{"num_hidden_layers": 16, "hidden_size": 128, "num_attention_heads": 4, "num_key_value_heads": 4, "head_dim": 32, "intermediate_size": 1024, "vocab_size": 8192, "hidden_act": "relu", "norm": "rmsnorm", "norm_place": "pre", "norm_eps": 1e-05, "positions": "rope", "rope_theta": 10000.0, "rope_fraction": 1.0, "qk_norm": true, "attn_scale": 0.177, "bias": "none", "tie_word_embeddings": false, "parallel_block": false, "init": "normal", "init_std_qkv": 0.0595, "init_std_o": 0.0105, "init_std_up": 0.0595, "init_std_down": 0.00372, "optimizer": "adamw", "learning_rate": 0.00278, "beta1": 0.9, "beta2": 0.99, "weight_decay": 0.09, "lr_head": 0.00551, "max_grad_norm": 1.0, "warmup_steps": 257, "schedule": "wsd", "decay_fraction": 1.0, "decay_shape": "cos", "final_lr_fraction": 0.0, "batch_tokens": 16384, "max_seq_len": 1024, "doc_mask": false, "train_tokens": 114000000, "max_steps": 6959, "dataset": "wikipedia_en"}
Each number is 128 + 32 x the weight over its row's rms, rounded and kept within 0 to 255. Layers, rows and columns count from 0. Numbers have three digits each. The size before them is the row's rms in percent of the matrix's.

# q: layer 8 attention query, 128x128, rms 0.109, rows 47-63, columns 0-63
# k: layer 8 attention key, 128x128, rms 0.0874, rows 47-63, columns 0-63
# v: layer 8 attention value, 128x128, rms 0.129, rows 32-34, columns 0-63
# o: layer 8 attention output (transposed), 128x128, rms 0.136, rows 32-34, columns 0-63
q47 069:106132144094147139141059173109146116123154182167139090095158177152162185144102124162142100151125097104120137138168132156122153179216104165085115143174182116101171091103113169119096088131109082
k47 084:125099160136135119103117131158068150079109153160115151168210152065119094129084104098157169102112062153094167135147156175172088133116076132116089160102161131119120171108074090067097105205113117
q48 183:203111197125132158174174138186147172079119134119172156170126149101175136179089124145105169106144136146130089095118121123144164178169037152153122168141113106155117128145114102110108139142122168
k48 107:070145073145103126102112103095151098176129115152101129071140120122068085080135129155145119081108113194152168127082109153037151082089165074131142096097137197141096142120156166151068136110126145
q49 164:121103096110081181138107120095169091148052145127094084137057152139135102111139115183058144147061165110108156149110115048160147138116120137091174114089127086075124192185180151159142103080120139
k49 125:128114102152135077112053117117117169134147078140107139184174113151160123172152147072098103145130105060098086128139104074106095128126119182068152131159141095087150148113143082098146113152158099
q50 121:113080130117146113192169078113093131091069112164136064115088141138145153185149150150182109127095134123079151104104126151129185104123130127108145148143134163188116123155146128200135144096068169
k50 119:142130224095152113097125210126140165142124144140192150127089172111106104132085175095117158200158111135108133153188183111155112105112109124128109107075168097134158132063120123095109103145187145
q51 153:159096116113115146197156081172129145071085102131156126154114151100193142204156142156141091140135148180116098114114105184108191137184140150107108165134117123167082110149137106179084147098123161
k51 107:112075139109177149122097087119096117133142122132126124139076140177111126120053154153129152090143125115144139144140089113067118114078085123146156102104140128097068182152189142084122112079185118
q52 138:150168121130118124076161099132129117100166118124077149107143121148064086092162144081101114124171088073151075168129180089143086124117154108137132127160187118166195147145121125089140107140118071
k52 117:132129112126146140142099128138162160089174133083102130157091118165163129074151168119106161117108128083167158135111097087114064131122099142127089069098127074062109175119177111094143085166104094
q53 101:154125124100099146139117126137107069183163117121164115111142106142129168123159141120100082155116136092100134139135106159133174126137092130128184093160085141188119096148166090196157177121139177
k53 102:128099147140089146130143062161132130116088105133147099134077191106142091099086176211109173155113141100126139074058094108089148088157115124084124092116145108120103121144119152165102090086099169
q54 107:114132119126138063112149133110169143144139116117126120148128088089097151134168129096150123100143142127087154116083156113112106140122114159156139137139141112188160135112094103081105156161146109
k54 128:165094159091177147142138081156126141107121193052181187131135068115177135164112113106144113114160116122090177137094160119178137181152136123091136110125144154180147115142124128176119149169130139
q55 091:125123115101144119216120146171107155101065101116100105130118157133221168196168123077139104137127090148120103119133121142139168139170154179093137155129075143151100099074121143200126156097132157
k55 124:101104109144119136130116129146110122076132118191124100091120162116149151187119121148139107086131171123119163100148088148091212099179161208099131187143133133115122105142107119166123191149156156
q56 085:096073148197148097175171132109138171145069099118130146134132117139138168157084095146112127086128193164165084122114106147137180109113093145122155102071135150098104101161137135193110186087094183
k56 135:149120161107097141151204084176138092076100088155175123132118107080116164170131143144163110105116145179152105081161097168100217061131167092164162157102130172168112084165095143171138146084120163
q57 067:124126127108097149080094154130152105153133167209125109149154181128141173130171155072139138151097157144088091125110168194114119174146127183156106137091147122150133121061097169111111085143114120
k57 090:197135128190122151117117195142140115173109186103128171139141122137109175121129126154098092155084175173080131127116166089150124195121052140182131111100124074155151113192155136101116135158098113
q58 067:144148120083124131133042172105115087144136155159136128115168166126120215156131178095157110174069167163114114104135105203135138184132118157098133149156086144137145098130143139102142163126128135
k58 088:165089163115164101121140099187130138081136155136203157093144096096095138219131107139130083126154130121095138102032142116171160141124087112164146147109147136110163129139124106164094093125149194
q59 076:152164149097143199135119139146095178087102135101109132109122162087120176131117111134110192120069130131117110141083144115149095108135087087088135163131131168071097150085120152132136130126112130
k59 095:152152119068143143178108125146139198084135128146156198153172110103122164089166151100171142070134124060139158094124149143109105097172130075115166084111144100075091209099142085126124119196126114
q60 072:106096110210142065109173116106124147155156114064107175095076073134106147090110105132099110052160169082156169184139098092129130105086138095120137066178187141094118165182166118129118143108118108
k60 088:098159149108078093139115116103091097131185176130107082110148149132074109138116154104159115120088199111178145093138120108124126132104124078061132158113131199110137109182169108124113064126151104
q61 074:122112150136164093140131079170150141146164083124117106151099106120096109101104085095096110117110118125150057130169110116095117078092133143186181104125109145074147130117151162067126144138168158
k61 094:185102130111143072157142115113131148148156141075156156148199166166171113102119103154127100126117082120139096151160133157127083174115152161143161102157078140129120113078098079099161151127146136
q62 055:163117140186132136099110141133116163118124174139115140143147152118099155132181104123092081131165153148066157130110143100158162167154080102090064089120108042088103138140135092136121154150136135
k62 071:067107136113153134126131116217155109090088140135204098105145118135085132121081123165134123125168130145149161174179153167124093093087151072102115113151142175113109087128127052144123074082123138
q63 058:141100129177192142117177114146146100077122068119105103134097115115104102157178148152156160116182130082145090152108164159092111070173110164150119162151160124154156139119058104149133117149122095
k63 077:160207055156096144150147117112130168121118108126110177195130121143165142110127124160121118150174157159161153087164110116067182051095096105137130131147102108139100118110139087138052163137127116
v32 050:167126111114110068163187125088164088174183094102119125068202109126131098123155054108146111152101131133133160105126098097108108118135185114137198110102121154164165150047166101124155121130090117
o32 048:136133138108072132098086170098106134105106142175090126128122158144172215155149139149120113162133139130079125122112186136120138182166070149093086123117144076157088085149113104141082129135100164
v33 056:087138066173080136081144149128117134167078165134096107061088100177106142129121138130138114199072145089169142166119086037080142102092115100090120159075154099136084103131204145152178113141099110
o33 054:152153116108156120203104137033141159231095130125140060137156141149166146110111148118115095165101120195143101149172163190149141120136107161129151097095100141133120135157110138067070105115132165
v34 051:161118030093102148126116114106123069142140156132090144140164114159142132125150153123106136146139126071070045171177090108146132162092071136111083164163122131122109063215136142124178137070149130
o34 046:077134184077159177145098192069144155103123134119124065087136162139099105104127183103052166121119071109148173195128110108151144187172137133073124103154114136142107155131148160134100063133121123